From a checkpoint of a small transformer trained on Wikipedia: 2 heads of 128.
Each number is 500 + 40 x the weight over its row's rms, rounded and kept within 0 to 999. Layers, rows and columns count from 0. Numbers have three digits each. The size before them is the row's rms in percent of the matrix's.

# up: layer 2 MLP up, 704x256, rms 0.153, rows 328-362, columns 0-127
# down: layer 2 MLP down (transposed), 704x256, rms 0.139, rows 328-362, columns 0-127
# gate: layer 2 MLP gate, 704x256, rms 0.154, rows 329-363, columns 0-127
up328 102:525483441477373486488542565526493390502479548492471493532453509447400466481483523441525511461571559514527466499498446488487523505522468520483517460507511499511484512581488502514537458502444514533474481443535498470581474524472524496488450448493532515508531549460497522485460455479494473473521557506497532417446544492468445541448547462563524433502483451528499436520457536424499544436552
down328 100:577504493525445505468514533404554440483488523467476489574457492445382423520480555483491497486533494502591528461544427506454507566524501536539475517581456440528492518505468462504517574559494493556445519478539527585475434471511496530459525469534507522539585547436492506479458528514489505525533540542505489450479543523453524520528482500537512517553526469533463506546493533406467458540537
gate329 093:513488456527421420533571452559545499535523488460511507497505547491493491514520477533490474498523479516492493482505540469431501435504469489504510525506523507512499522572574541488539490487412554504438486455494497495476530459445523459528418498491521520507539577525487476480500582511522533486438555448469422495483576542536488473478520537607522506546484486518514518434429563485454492516573
up329 094:450557514504381403492599490569562489504470550454511497551453487528506558550452489558482456453555557546554523418521547560471542511522485524518504546533463448507511488530526496485540561506484475448450468498542516566470576410483564487545485435483461495420442547621525543484537472522495510552502502493486476534462530544561472480512469513567475559500483517518456544441453530492467521501561
down329 093:575558559504424531485514517462502439553502542491534492491484496546539543511488532565493490478534526519506524550571454549488527498490487569525502555593484482548512489434487434465442572513491498377496494498472511558552521499528520500501501519456489444476520503524490560545511490589476455527450520532492527443501431496530491559568504428472474473528459556434471484474433477545531485465449
gate330 101:514454539522546493528515497507506513516486515551502435486530465563555398496487422487490487445512505559440457483554499475489525531494513540514508508528530478495481490500465551512488436548482560461478558461502455462398475438606521511464479509559450528507480488564490466584536444456507426492492568456415544517482496542459475500467494424512484461471507421573472493544409538551531497488454
up330 104:462510452506474504451485481446464517488516507509407506482537495585499501592512500474486503544514490473498536518487538488461481521434527442554538477554536471493488484498384538440606507525472468566497466495511471534523419502488467516434516447501485471525490535507478459470536507528557455582586460467582514492479475469520494444492516419541525511476523482525542443481504413505466449435464
down330 109:474518584514530565500480484485510466480599497514448554463559544506470578552571441506481483490408505461490510475488449542579468438488501592476492496500473525547498497533421466402512498584508435567477442482468482462514494505429484412497519466464483493512496509433468550521607529559542496591500527504457501465482558468445466515547503458491500507487504474495478480500483530512450532470530
gate331 100:541474490509446555531470541457565491505550493492563497516527570576497483474464551437475520458562496477474544529442506554510410536545477463510456455475489505496421462485500517478455536495429471378480490462521494406445539540455437557500489511483517478488492562596448512519540477498435557521497544478479486489436503486532484506488462502492521615459521484531463462540438568545489591512482
up331 098:511468516496485546492491500541493566522534455504473527523502531490560499521519479442547497484404594471444428501491477531499489457554568590492470511491538487490509442456486540476428443546442460535567506497518447463438527448502481448450517468512486544535470548482539509466538459417587488506539489496508520495516526466534524548473474512530472485476524492446461437459563585499543510514475
down331 098:436473538531460463523473469492519504472488442519526442485495513547527472450575514473473415493508549540471493432479505471510469559508543559463523467506526493527490548612414474493471562523480515517478543490490439483490532473545536559477495503511540524514430537506495484561552474491556511493546603559485503538526503422477446548576533543467554517523538517487458526501523537492470547498486
gate332 092:528547480414413440553528537425516496507477506491537478429451481500483545546503476519551478457481479508463512561523581435479585529432442531490427486472507505474387438550475519418509508534494485528512529450532501536484525498521456531533434514536528466519508545505464479485537423447515511492553441592500490500464519443574494501514474512455471538565545503550526536449484541564491459456587
up332 086:436452474495497538471455493519502503525551525476583546494461524532495451521441519445524498459566495530504486512520442445530498512579496452474429509518542609545517435466462412533531480473504493513505487505487473496422466524478525452478486501525405512480500504503562463469521578476528546527473507496508462492595507491496494453395565514476555473478456546541537521553586527476483468548517
down332 098:517504477493549517441468550510459519479571589444497510542460550500532504519516569408530537499491524567473480522482499489548404520472562442476479557554466488544581517496544350611553457561512463523540501524533413504390483453485536465514488472466468536463495503488509545482533511511466504521501509471553506501513478558440495554490516499524522520478512468460561469469574459463433517528467
gate333 091:476508529472487421462526541521436461499476579471459517491453469581552450478589570507497549524468496499513509503472449447459475560539456505500535564509471528544551495468537437427381523487565481446514510512514484470592547506414535486431526515567487473477517525503492447486497501453518489519418466551496521477449537448510534521553478505467464513495537470480486524463417513468574510564513
up333 092:508481486438499552501536527474537545462496475476532495481484603417480427565494436532566348543450551451455570591532455492480477519475531500549459501476502458449484541484537565519484494502516473516494474505520499432478497508571480537458490455421488463460494437560522527418521546592472527500566502506520489514570498424479433462460473558471491504530464561508455561462489434537490488526451
down333 101:528509496534513587511579527583451507522415468579469481527432559480471492545459421495487470502487504512540557537445492533479492474495497395572425505512534498447476495511481536531439474448521515468491521500472496525565461513484413484539472443522506508500467472526512499455498466570499503514532500543499458541592472455561527511512491499533468534542451561424503452539498464474493480561381
gate334 104:469538473492512430538532475443521481419502495529562489487508552499517530463487455495618497523518534505559510525500447468528527495536477534525518451537420514551487490511502505494508494543498466531496585590534555504482488495521455536532488476485467458549525528505562528548426483381580452554484485501453512473514456497587495489505493470511497464546537494585509485501475561565530551449483
up334 107:517448484536535419464502433551448540474463462530568509504480453479421425508516550428465566457516463522537439506532553537520561498500524447532492546413556603512542464485447480518512499493494528499494573487474432590554543521476482503536508511512406520529531504530425483435610477559469526561483503483533523545471532531472497506467458504537482527430492468542465494460552475534498490426586
down334 097:505500467562453524511548529445485524464489513492388490502483483544546479538535456477485494504536566511518444437558476554483514453523471595511442413516444497489563464531480475504460521471496507548597503501545534467499436458573520534534506489504495478490468480497517490522546572550501527483504469473511477446505508522479501524495601542499535490532464522458546489562495539548522553482521
gate335 112:496465461521489506533457506462532483510517490461552481504526591495548459470512502463523437482494442525510459483484560416575481468430410551490513479484433508526483478448526476563482444577495413403529578384542564561456522492572508451526447521514506508509502485487487467529520516505495493431531516504491474475479511487423462522522450538444523460524515488606463545497404514527477544508529
up335 110:486509477484440546478566546452559539477464476485488448510573571450533517520457465513530507631583505493560499558512524476426536541503484447456483515466513442514616534508461513533573480527539494503501452507595475504497562513548459538468451527530542441469459511484481416512477466506490452558525547514493453513568502446506513506444556461465499529468546541459497503435528544432460542537490
down335 106:437498520468498497467498481516510510444463494428472505454472505524470571490511567500471503457459496470593476495541499534532501497577538438506515506476488502530501449548537476483489465482513521512518389488549531479455444452456454519470542487573501511500439497498530479495458440543500501515486418477490551542543462440517562512516512530552580491493477494380567505462594501434566509482568
gate336 091:486568514465516446569508478463554451516577418470495491525475517526496516489471557441525485517478476526517514531493500519523537395429580524477445543573435518464531507449592500469543444475555564497511500518508466489509452483527449516478480531495498392503521496563495540497531548572473411488497451505471496442487541460494527504482503480487489490481516464515531533553455435501602471539556
up336 086:558481469466491486436538472547462511438507534552393559518566553512436518537518514446499472525536510462476462468513474508479459569501491472548527451440544486445501487516412398503464513488475486488532527456429546536534473522429527488500451435501476488499495525452542514544457539508525545502520490451498450467528566573520533523528424494502502437540485490491517525427538504484429459434498
down336 091:473543476405562413495498464538509482460525534540501503503489527478531490466532464424515534496520522597535525491479502526494461510473468528535572542516530501509500443547545523499542458529427485582505455584468539467574516444460489537508493537493500492488500441566464500557449481399533450497577575577497510505510580411484527480481439485528511445571558480510545440499459529527535458499493
gate337 103:477562468503482478517494472505492496498526460451415561446528448527577507549522530505473429461533571532532534478564406443478535520581552501528382568437485483542492494542530538542543520529561425507513536512433484457505499501495485422509417495507448494496516501521545580498507495559523471481574521423498440462454462472422507466502512514419511493472465490478585523464531490497458468482552
up337 097:474524497503462471544448526501507499537448458518371494470484490472514474528576478558380508517508491428491512533495569462491480487439461468491511549499546525489539457521535517549561433461489478466542584491458558495497521454479492509494529479476530497538520472491527494505489470496498458521454470463500453535528510531447480532510532517468462557535517446556518526555519532524523416542484
down337 102:565518456508491519469478542465517469460514496527490432532510473474451493466538437475502575502462508447460489556488469504515428516624487517497519515488499492556527516522490497510515454515496516499473418602465492481509594548525511488524509462452519527518457458532515520472500499486434435493538501473471560470511499504537513510506478539513570480542508547496499485577457574513532511485447
gate338 103:507505528497457517481522479478497569535444528502454439511516491502491533411512538481508539472458495517541501462491475480472580536461495526609533581462475483522473535511510471557473450451433496537499473468484504544532510476455527553601439485467509495486463490516447471629449471574531446564425492491498512430482561557550487417449545516480538453538472534462455457531522540446549496454448
up338 097:501522497455511579558445507490513523572461483466533512489462501555516474519483512544467489522513445500478497524525490543444444499495509517528432437483526500512499536469447516473520525463513500521536497483538504545461458441502479547534498582594505535508478578540479592439540494482535534483358534568484452477450559471512427476525486495406491494485550486453554502481436529537465542568491
down338 101:572521440514558521545527541509494530525426538480457511429426457522562557487558417442474510520497558573542482472487464491473477540513452501518506499565496499463472495564510512572498545534436494548454430423538478510462473465457586545513557472501454486508532429527502448519501520438560531461505514521503487439522496534458425479539532444483489412488550499504505472462555540470515494525566
gate339 097:510454555529508455548516497482467550575507515498450524470555454561476465513504525455571496480511534499453541455475486561508532549469402478542449545521464454485495522518481466534458432545533455547494530539543600505490556519406552488553447512476504471474483474434508495537476554482505556514514495508463485490505468530579546476454461507449523435524487480527483539569457558538467499447537
up339 098:534516549488534523481503538511480432551461545513560497443476480569535500489517505533443432493462458529487489526462533524484499525417503485504496503506490470488495525567553439490589445524451470470510465500443510484536534458498507459507480476437505475491467503545516461427430451526445482473529543520574498546511424486470548480462561421511556402469501519533532524495445611407520501531536
down339 098:551458478522432554464502467525494523596523508498532491510512524556446549446397509467557478544483450462475504532474468392498478503434546528508473413433457560452418445536567461524487518473522511512454491448521503560561511523505490562477548501508472499514478459484444558506576583543488459501453455475441561553466443463520527425497488484502530533462523532510489549444464540565491538527557
gate340 102:629496517534535494531513477495541553520465531510455505462538556493558501502466592516493513488475506473476512517491511563514510463514550498482557564574526434461480485475519493467455479531505482517515514422528417460522549409487529548542448484513417521486485496498519558472557524490485490478536474517492480467503551478525500476414565529518507572489498509516479443417457502508480465517498
up340 101:459503493523466537514579577494541469492454447513480409468484508533548505514496509475527466517511605529497545499515495470484459506607459552556484501513506479414441508466482485417517528453471595461447555490477544535519522502497422509486552433536539559496468574524487514455510531507426489489510516503539466518456443511568462507548507499470428472504456494435483417493487593518475453516443
down340 096:524522491544458559411517502491480532598461476631463497547532545411481483465477556486466543501479457509488499483559546488461497489454543563532481472512529477477455523523554531491502462549561460495555475460511547462550527449554471513497490488624551543500469498482498492466466489495474539456447515491548490449535492453480449574500452524481505531537486489500551459462510550546392535520461
gate341 112:518524405579519483520482547457517522462528509444485527504514481532518477505472528524487464572504476525446489563446534529554548472512453514413502504564567471484534501512439486558490488482513482492528472567444435533400519432532511544492551537473448494575505453508510489493536514555548483598537513546467457482475524586505556497520570480525475497476482519459473559569505515488566417462546
up341 104:440500477589538490459561555517545517481484470488525506495489503471480462534534545534545516456517529507543493558492508476547518601473445594494488531506502491464517485522470551512510497476537492455440465477483528518410446473506424509573526471479508508454500507475446506431515565500479422546528492476477489478483461474535575501478491515550462507441528481545469497491494424467546491480489
down341 101:479492501505470425503417472490377526499510542496438485532529530502455467472614511556516526531531417535465487387451548539544524503507527465496432515530500439477508520511490556518489507477505531486547514557494465522501610560548480478517516496507496550464422585496495494452493480565509522532474511545495456480467480479429465455580564474493496490514529567422520516536477546460560551447536
gate342 106:561525560509507449571529487521483454546464444425508530540514454549479472500512468545552489503510572450419594498487533548455528527550396544483446487576423483555520450474525467464402524483487507489518563456482534456429476517478555458518521485514494482428474446537467474537536414528480469504437470466489485464465463494518519529560547565537498535527462456393521445513518455508483526515536
up342 099:534496469560524464452494521440404576477436500556468502504468476484541519514434497577519488533432546536469486540505435490475415523501510607438448518488443538496558471465475516506464503504471530502520463517481411464492526440533526533511507560511454437556467493571436473505531537439520534521554578508520369573465518516543442491517529527488570463422510477488508545490539507527506432483509
down342 100:507466457474577571543503502520486522438454566478475493423498502604580486569549504562570501472501541508576479577461505508444495523508544476527402474522530533510540490490507536422451527541421530575522489545499490425528500491494490494499595498498434416554516496501473504564560570518515436485521479570508498488507489524461530499505545544468503524440512453534545521551468462506435531484510
gate343 103:532502570478452532523462503519513450450495450481543482507492538530524492488502434365528512497503547477437507498439477472546511530487475545502459469501489544504520558484557553528447493516432458448466495443481505505497548542515419523495448430416432475445442492527499450510505546456456517450471514463478464587538552574517461530475470459539558536444532500502469466452539539470486485534561
up343 094:523487490513516445518495533525460538450447433519490519496558459508469498438469591477430491443472508531487616544492459500429478509462490457525478410464455500552531474490475392484505472471454515446485514441497493497486500516464553533464515541521513508453506483529519549436527433526471471473571509483428466522506450540482540592554562498483486551477506472468484513453480489531465509576533
down343 097:505531535456434542495445468489497533477542475464508500534499537422504471519443503514533499526520487457521477464492475463523511428513505480480544485583522471417511554519533553496520495512459527522481521484391484552443524485521471519540444491476513470533513516556474465560449560438468518455390545454506481493511551501467400481443479518540465462438436520541406470551451530462527398541514
gate344 097:489497495493437551534480506495508494467483529435535495479527557478516529544522478512509513497567527457521529529477497619589550527483509514474445568460540437455453543494571458492529570365426540490483489468536456483416473563518472426520528528443463556520443493558450511484510493490477509508504515480514486489492562564526481460466508476543525532601503516454534492469498461439454487495434
up344 101:480436436470510528473460538540459499525435458462480494502457577467412539584544515535430501521601436491497461532531500528506499467503488517458553464535509535393508510524524489472516477467404629566514524531519525475576499535539487519557500485544468458493501494525577478482489508471486440467485501461544456454485551448513548464478495484516457499560570507536510510434446502463460432506507
down344 104:514505547585546500490593420462517527597557496530510540500439486495579494458540503507563475419396514446517510405470482497472532476494512499502450561462416514573499464556505502498480491566552418487443543517480456532429494428498429508515497481413513530537533494464497507573543510523500454494473499525487560586585437561505518564540499605484430480526525497524482510446522515547504479504484
gate345 100:499513472433540511524505534475488433496555559501416537495483510529536440531503481497500508502487497536466507561453475532440463493462474423442513484461508471516492410490537522482474531481516495529439426518508586530494449492558516463416589477569508479520544539474508509516453568457473539493574448492456541445525560398468481490480504528492495421567432527467513472540512503490429499507468
up345 104:452477515495513491500481508511495506520523511484537405512539478523571527497533545519439485577537470428459550476545507456567555455526511488511467534541492468511500497508489532514491499546549518409492438492493420438505492520472525508495471507464565490519552477518478423527487456560556519478490459520471501535463546547503449439536521464535634511535495470540477478508548392566572443470497
down345 103:557465462524510484391514511484434475441485603506444455513527508586477536487499527505499515484519538444487467507459542524549508443481502480505505465449498493426465459430531503446459453501516523493501528477538531446495465472502465580477488470477515472520471511520526489467514493503413490530587504477537422499457506495471460456452488496488546454502514517540510467532533526521496493509505
gate346 100:581531561545526515470472479528549477475508562479481477421522506566483471417619455502451553525460477539580524532493474515489486458516482491521492454518478436538453504516500527495528486555539501505461492513515449467478473540494506509376466527490519488481520512519447488480520423503532513503620461490482486557477432574523513556489507477463580520512478500533513488424473527479457517534509
up346 105:547477512446507468533525465532402493512482478440525457446442560511539537543507473462509480539483427497398434522432491516541511535481430431457574515484542456450461529485494487511511542514442565468501422475517562508490504505504534498522491511491528488543459412477584542495520595418569497529436461496514544482537549494474476528536473493478494489465526529499432593562530529574482485454494
down346 107:593514490542450478523453553484427606471529522469582478477468581542537503497462558431535453423490541527464484535540473551533423552492443484474457499511540526517472531494482511460557507516567511525545527468419520546482531482448541437517573461452502490482503449469523503463459465505551437495481532492445483530578566444484470503507546533572449511493477461504510475530538489519532470487515
gate347 113:558493507547461538494589464535501552536527480529536483455492515501566481466524503484536495486532490488503505584526482507470565514575492401474483444563489510527513511506466507482557527598533541419415539481526455403469463553548516496517478474522435526533505474552513512489504530496537546536490423487475505557473450445529500456498479488430516478482505495523430416499512486506435491530476
up347 104:449486481557473447511545449435504504460534475489530503486554539582467424504457494502506462494564520527523499451485548472474541481448528550559481531584445531444500474527482505451469461501505457556547456522499549596528565463471470527531551487535520456528507454487554514524475522532518535486542484450457475468515456496485480538473529478618499540438402525543504479484517460514489529435573
down347 105:416483549528476519510524542516488512514567506496459516481548479483517443486520513517533415490548547547492458481458508473482431561488499508489517427484535525468459517591498495426437394516579515489558503498514558511519491474494490503539490495536522514550463463448517536548521501491598549537536499503469490499416524501463573459511539487518444510480462511544496509532489509540555555457484
gate348 099:503576506555461473523434597521518487600473493556454485563488521480496389467570507474514489493556524451490531476511499457558596496502482467484559481507546479498519556507536503448525508477446457477478504509517579500533572486575491499476511439486469485498560476502514515537443509487526466515515441440425571484470570513480396500460489501526467512522530475487496514531474451465475504493529
up348 102:577531565547481490598505497516475489461540506567497563511503548490480476476568475498533495561550531535489546474571464456490497485536468472552538513577503576482456492503536471495524490473444459548549504467544523410511505498479511457448467466452464515487643508573494542531407470554468550538489532464453501552527529427456513506552541503551551454483484493594426570634508480527514487435509
down348 101:457459492575516469481529495515507525599419501449453520500479455566500459412394529564449527461505511516522513485523507551562532525557515511456546496464511451457580494563460483528514503498545481509518481527479530539495474541538532521492555498510528498465510563407522477485468457482479457519487484408512449399481442575553481487559525492499469564497563512481539498520528541452567497537530
gate349 095:489500512489511484496466534478559492495530524517570482533465485512513522480484487536382455457556426485532584546491490512534491486462436428528483508525477494577512520545500478561482453491565537489525509504491496543461447527536465486471478469517415476507484535558467502495522569473504491527498544451537478519534475467513597437494552487568494522523489569554449475519531516525549515490496
up349 100:421471509512476486480502572560513564536498516475449514523440525527446560561544533481433493508560516460464487516502539537484516544510497493510540443445507513488489540518462509452462505443554545459413455517488497454560537529468486482571524513506566493452565504554586450489500585457430516529485429452469591476531546512553588488513549500492547509575535467465506527539506491512411569475518
down349 100:487443546500563494460515513457461500460458518460477488517525571513463491520529550510490499521504443575508552420489553518507538456498519480486533407542466520464517478531580403502536544498546548502516503585497575497455526517444552442496535537509504491520542449490475544509481469500473512478493476409504529491524498593516521490558579512512505545467542457503556466546526561504447501513502
gate350 101:480478476501459539552502505478548550433485483571463503468555507473500504514492573453524533506466520521508496523552570489541490516477483495388487459530522412506525522490545489500457524561408495554553502475555514463517474461486416505435438447504408502476524513486470520516550510498463476590486446507472510491526542484557528516530478574547519573476484454503500509552460534480532420553494
up350 090:579477549580417536511490501578485504532472458564456537527522468512497497479483490445445508461516535502487486521532466486505544433483449587457545451566459499471547571470490507484492475522441558519486533513529425496530533536477504466452429453504423492470553501480487427492470512559486441571452486491510519585499604555519437478559481523565525515457480400560466532493473513439441537532514
down350 098:485476507481503482542508518498456509492531463410530514473489523516417448547428436549471514482529549440520539450458520524550494472395531535463533554500539502514462459521430486418539534428468442520477502461475544458485558525485481483491469475502512467504552511513498545523541529512492498460451494466522527545539512478509458453516547470459500464421491566510542603520530502521491436638506
gate351 098:469426545499581542556564471412494501491508456491455471515508501497503458496510454504495550476464473546513481502530445546461485496531467487537486510472485533574472485430506461491548544527437486459488506523524489431491486436450591481520520512488530518513516515436531476486509518497570454542570498490583468439535495473505509509463479525470595493483584562539531567453509438488496445527401
up351 105:511509473452467503517553426437526526510514523480485525490476557433560502515544547472503483509539464513399454422493522474522564557478394439481452453519579475547514501431502425520501530479535498514470554502426518485479502504517470579517440490535475558548491461510448569440473502448490546498535545491463512465420505540426552528522606443528451481508480515452557469503483474567503504441514
down351 106:557450515460457428449530496552510526506491448538515457512447462497547445561489528551518531505606591405446504527471511512485509483472502588520556477496497568555499507553492536567476575556579560566486495512504531572405453536499416467527520454556430473503449536469510512549481518557531551506517451466508475533523528470531512432506570458488481468540544520458488546511521504550492481571516
gate352 096:506511463501475485468518465472521531585508489484466537481528543471472550513528515515463484583519522571546488521466463523465499492552563512512540546503471515544554575459449491462466489537550534458517554534497469566430492482486525528510502509475471554498562541523491492397462429531492532501492521457546457547423425550496575523520461528472560487483482515534491477423469489502494508536526
up352 103:514488438515476501475521463458524492524502481494474486497540512531475520471530557469537553439459521604531520515476510606514511463527554524404478464483493449497490516487499551547500424524471524465481489490469443488525477518508426537498486497497504507488532588523457527484458464412400510519482504515520486495477564589533547519496522515523568386527481529549532527484390522521577537432474
down352 102:562488526514484526443492433509524516488492501517499544501441487474494520504537526467407529459530530540522518478477517519506513403589533488412527469522508496516530440506509510573483436443487519420478540568570496548397444508478524523525524532530507483468496538489468474439434456465472558504452517512463461519477502539442488551421422556535549506555482503597509574483498477570518552532527
gate353 098:462448567466520475498538483494542523477470482432530518567487538419489487552508473470441500524530440408497532475442445481517595464432535459527515524472474492477463527496533505463474474431582556498448474470503499582466512441494553491498473483461452534432459413548591533490523498584519567542436553518526499543596481500471518501529534520478513488495491556553495518498574458517483496544547
up353 096:495467520534535521505464537533466561509522444556484521510527431513487506544519534451471509525465493495599490490523464503506484475447525508469503444463527471498470562485538533549496572528443533492513454554472449442464502491526467509565491530535491511513438512521540562512534510502452457507466479530540535524512513511575557470519509580466547555448551459470544517586417538490484503406444
down353 106:533519535490424462430472498547531434562486545481485460494487473421547543529507542502533509558529492503539497547439560504562510445536486509490484518490545518496457489526545522450499463527541487546474496518521568495596434455457514460537516481501473533545510501506525425478476555421515528443492512536508486460546537561465563498423479489506488600528483484526527559519574534533502494551505
gate354 101:505533467513543467549516473556456469472505509577513523498450504516520458559505522509527442480525546533539490501550466521496521444524409504511476447443428493455519537513520568518577554505566569497491474462559557503529530481440480478533463462484458476445449485433518367473481593470465487467542479409513567541468461518462535484516513478494500435472500511458511500428494520563538539503363
up354 105:485493564512490591474521578507525549551485500493470461542432511438493588522482443470486604540561487529493556435531486584513550476525389465499482546519474467481505452478487449520473493511534500471523474490542462489489538517540527495481434513460498547451527504452487562498463498479517544471458513448482588501463542524518490385527536499432425560531473473539467499525548562523572496471503
down354 105:539537480492514464489521455562514577447503497514548461505518437510539461469510514463462504479496507405530557559457508490454424517541589520528493442538500488570512429538546509450479458451492488520476570553450505503427519515444436533481498538506546523506511478516459486574531439519515477488477524579541533565481485515526487465480488509488556483546492478586616484508520440477464459496545
gate355 103:558532462520502494498520436542460493526526454528486487521503559552508511515509448513503539500538527501527498533534513505516554494465553471481562467459545530468486515542509577515552583462493478553506452563512480515497528497447574448440523501585389545477510429466553485448447567390447505461477454494552514507437545529471541495477556452444509509472509460496533461489442517485399585549455
up355 102:466526499497457522573512464486496415514548493532479510388498499588496489456492503453398445493449469439502498440515509396489457495503520474509486528546502576510490532539482515476485573458555509464458480468467419623501510517483408522513538469509513508525581478532492528521403544502500498530436510427506559494468467450482448474419434486515485488518478516492539472559529519526446523501534
down355 104:536481508438548449534467550450487501555447561524489504518504525532476554507496476524468616444462490441487592526439474522489507406518484536464530518479510456538493622496521519523491449509557544495515553457499574432561476420473505502538521546502495497539498574449522541545535489518481486447496447535485490543541497583508496575416522545492447524512430536479448478493534409430516427509465
gate356 090:442505477503473519531488449489524466531464533486502499489493491569554598431449473547435407470545474613455513455493474528516552523494479541463513513503541468472498482541550453469472473496598500523412536513516550496464559510506493477484480482504498482499497505536456506586580474513493578554459444521558480482496520447490546496462478532499516483515516483494555419512456393540478513542559
up356 095:480467541482510487553555527418555513476501513540493538429518520468507533493560456552453573465511535479515480565443499529575569491477493503515483597505488561479474496480500481519492583574473522522476486447502459502579542548427492583424479487468460509558534512555472581500461459470497526502515483459442500494553564499477403537474476481516430474560467539510464489493511511492472465375462
down356 103:538491518490492466487421505529449494501551504493455507462485495465487578453524473476486514520519540601466492471505495524470435461440515483456503464367481524515447560591556478525473566524506487463437511525473432501495552524478475492532466477489504505475540546523434446490520510473459540479516467526481495493401480462491531598531447483479516624527486513552540508495427542484545507513550
gate357 102:563545496510554496464536468512510542467482472522490452472476487475448446441474556528489492494517448529476479564457451569473510533501544520461486464453566542527543564537485468471523535506523508440461415494517546470524504486504559440620532610511526587504442458458587492475516459488470450585472515509576503490542520455497489435540516534503529513509477430547536582429497508498450494555524
up357 105:484412488426523413522485470488449554508517542530484488493488530427487456441502556470497455434526495538461466454456423560483494509565524490532446448516516578518534500442458473577497553432483514467448476453497447470484492530480443543489551509572539477474456520464488522493478477463500551475562427489418456512518457459441467444396467486515510536491543494375471496499546521537540559454434
down357 108:461490473476438532523543536493510442535463513436534546508530487437496460542579463500491484427458528444441486476490528560438460388493500549551496500575532447465482457451570473518486503495491399554498564539478460463555528522464502455456460503571480445549519505534524450518562583519513511475498465444387522548493459594583437490505410448455484454534474548455530488492510506444528463545442
gate358 102:516478475592472505439505456557503532574495482529518458550494465561539446446491503515539504436443565496560546477488534471474407459453515463447555533448497488543557486444477462542531521562487449587564481464395548520478446534464483524445493511558535581494523489475525524465476497460421466477505508513464460480506440528514462484498463526543493458519464465558427460483436466512474485512498
up358 104:401581484539574547486525430490525510573479518471516491563473601530584470483497460531495446551521525453501539523483541438466426499492515451455454526475512464487465566508494443471509498542466492447543510472458513478401474509468493523499475561528496549575470540503477526539456516490489454443489556501418565448461422538463510466510477513484541497568580419520513520518506538428512499527513
down358 103:538556483423500547570450516489595526455517535487508552479474562544491512493488579503544506498545485487522532513505525464476508496465548502498480523515522544501500555523451546502415489462503543533449475552536522571481545501468565489535474509476551459481553498480487480517468470482512523515549475474531486493463479459522534428483499456413496473449529483499562587519616526422505544529457
gate359 101:477556498506498504534529420444488488421453494467492465537558557596528520468480445424464501460532516504428548503441502529520548480545488486475525513539506532515486494470489548473477394469473479520493532518564469464542518492539440498507472504579460531546566453440492496537431561497549454458567538501502484426487491467507573490501464535531403492461489475499524488530467438495485492484447
up359 097:447495481508496561503511527494478501456530489447549451522535466484527503513524481466548532434529546539452540504451480499532500511491544482526517467503552479470449540477506542510504469450449585448510483463522523492483533472355452462485554541467405417558475455538514490487383545468541474454493567512513557489484554501512455503491360531505432507480539551486465561484482554484452583548498
down359 097:457485429505520476485532520474558456532510469471478574505550447539459458498492516581537468465473510447515550499472490493454467557514538507491480480484506487457435453504509499458553497472522489533456452445466487510444474474473490483528463527416547521433546585426548582524540541469513492563523454465480542483563473463478472535557517493462536462504542507487525517573478539519534512511462
gate360 104:411538477486516533489524458515435459519463548466526486547523527424494493468477505473484555505478534446465544536492532523457485511513472452464437474511549492517515467514512545528482489536514508506477537410560472566548492484510484539495557488529548509502445511472422471453526461491468518459472497460377514515417480510483575504492523560485544509498434493503540487509462479475611525528458
up360 105:495497563522453515512465555495501556447534471496459541469453539566466493448477545517562464427484443469465504457448476442485469532503433527499496551479456482472499551549447516492527461510522476459575474549505526430477467414555517423570437508485521604513495423520470520542487479526513385511467532490458532442515459535557527518512512458505444522539592504514476526551527536538424503518589
down360 102:509455526487499515499570446446527433504516490561549559516495474514539532477514447522539465455484496586490536557463482463534569531493470509498530502460447458495484479508450467455561548513525492507514579534432479490504479493500502445515479453489454524448489482471519474492453542483503458516529502481567547491546466512516543480471517487500496459491495533443501478439519487475552512492483
gate361 093:453455522458556480444490491480528440474472451593435476477452483456458516505454504454490443476507489502450483514542498579511550538493474551483521510479589540467538489527471451523530545479471525504510530514469494508483466450535536505474470506475474506553535521508454471521485507431438524505454485525572450508521493559544467478451495584540444538458542421445512456455495471529487476467448
up361 101:460439509582474515464552502455447499519465407430525495487419483459538520498533519497469435504481595531468488555518532466431523490519440452524483510513530522528547442414464472505526499531515472429465482485516545410543499420525540494470451479517524541516484543524585451573517499431511514492512417468564529456517478418508499512490499527563511496483558487528450519406524412532444548447510
down361 103:460476443581531529542526407487566514505486507532511562518527491536491593450501540429561493498487480490523542574558538499565518439509453527528431524454439463458507467476488488460466445479549492539439498549516550548480482553499563515546559514525432448545490454501621512497552417576448501475507516565541451433440468501492481506532470452490473519564528503414487484462471528467457509543428
gate362 103:495494578499505510430506478524523434575469432562537523524471519516383489513483528520459472492489495469584515492463504518456440511571500408564452455524521495549480529507513524492502526515473518559528512458551529466503466516472566503536464507477468583546549484530547539534464502459502486522507513528479464483513475452474452510466430530456485556417518511523501530554551515468567456445515
up362 098:486485537503489461503529528514552580426534505549485535448456479536460506465455484584517469501478567444541524503541483527545491557525581501458555569531515497481541509482459384497511523458534485480512548558446490486502493563486517527432520556525466470466483463489499430517472560508507430470473415541513464562498504516464479525492512442482524461487543486496462498451469443505550471550523
down362 099:569604488526598552541554465515572450483500527482503522534438515596500485480440543446465454480519432480498445503560495466479514420464473488556513486503459558509456488403504569503471523559513496474421410542506529514442475546516493474483485430519477519509503494517544470437468521513509541527509466449553548503450535442463491491514503502490458529495455424481469463526497542514437546520543
gate363 106:420497476504516520494477515490510475510561516502537523498536518473498492521472515515503485469517497519436534516461461546520526513491429554491510461513508456418540455512533447473517501501431460442481572499457440513562498522486473571458526494573433475486461482492461474458544502530472489430474436481477493537381562512513456521426436477512528431440479487535433560495449453530461426526434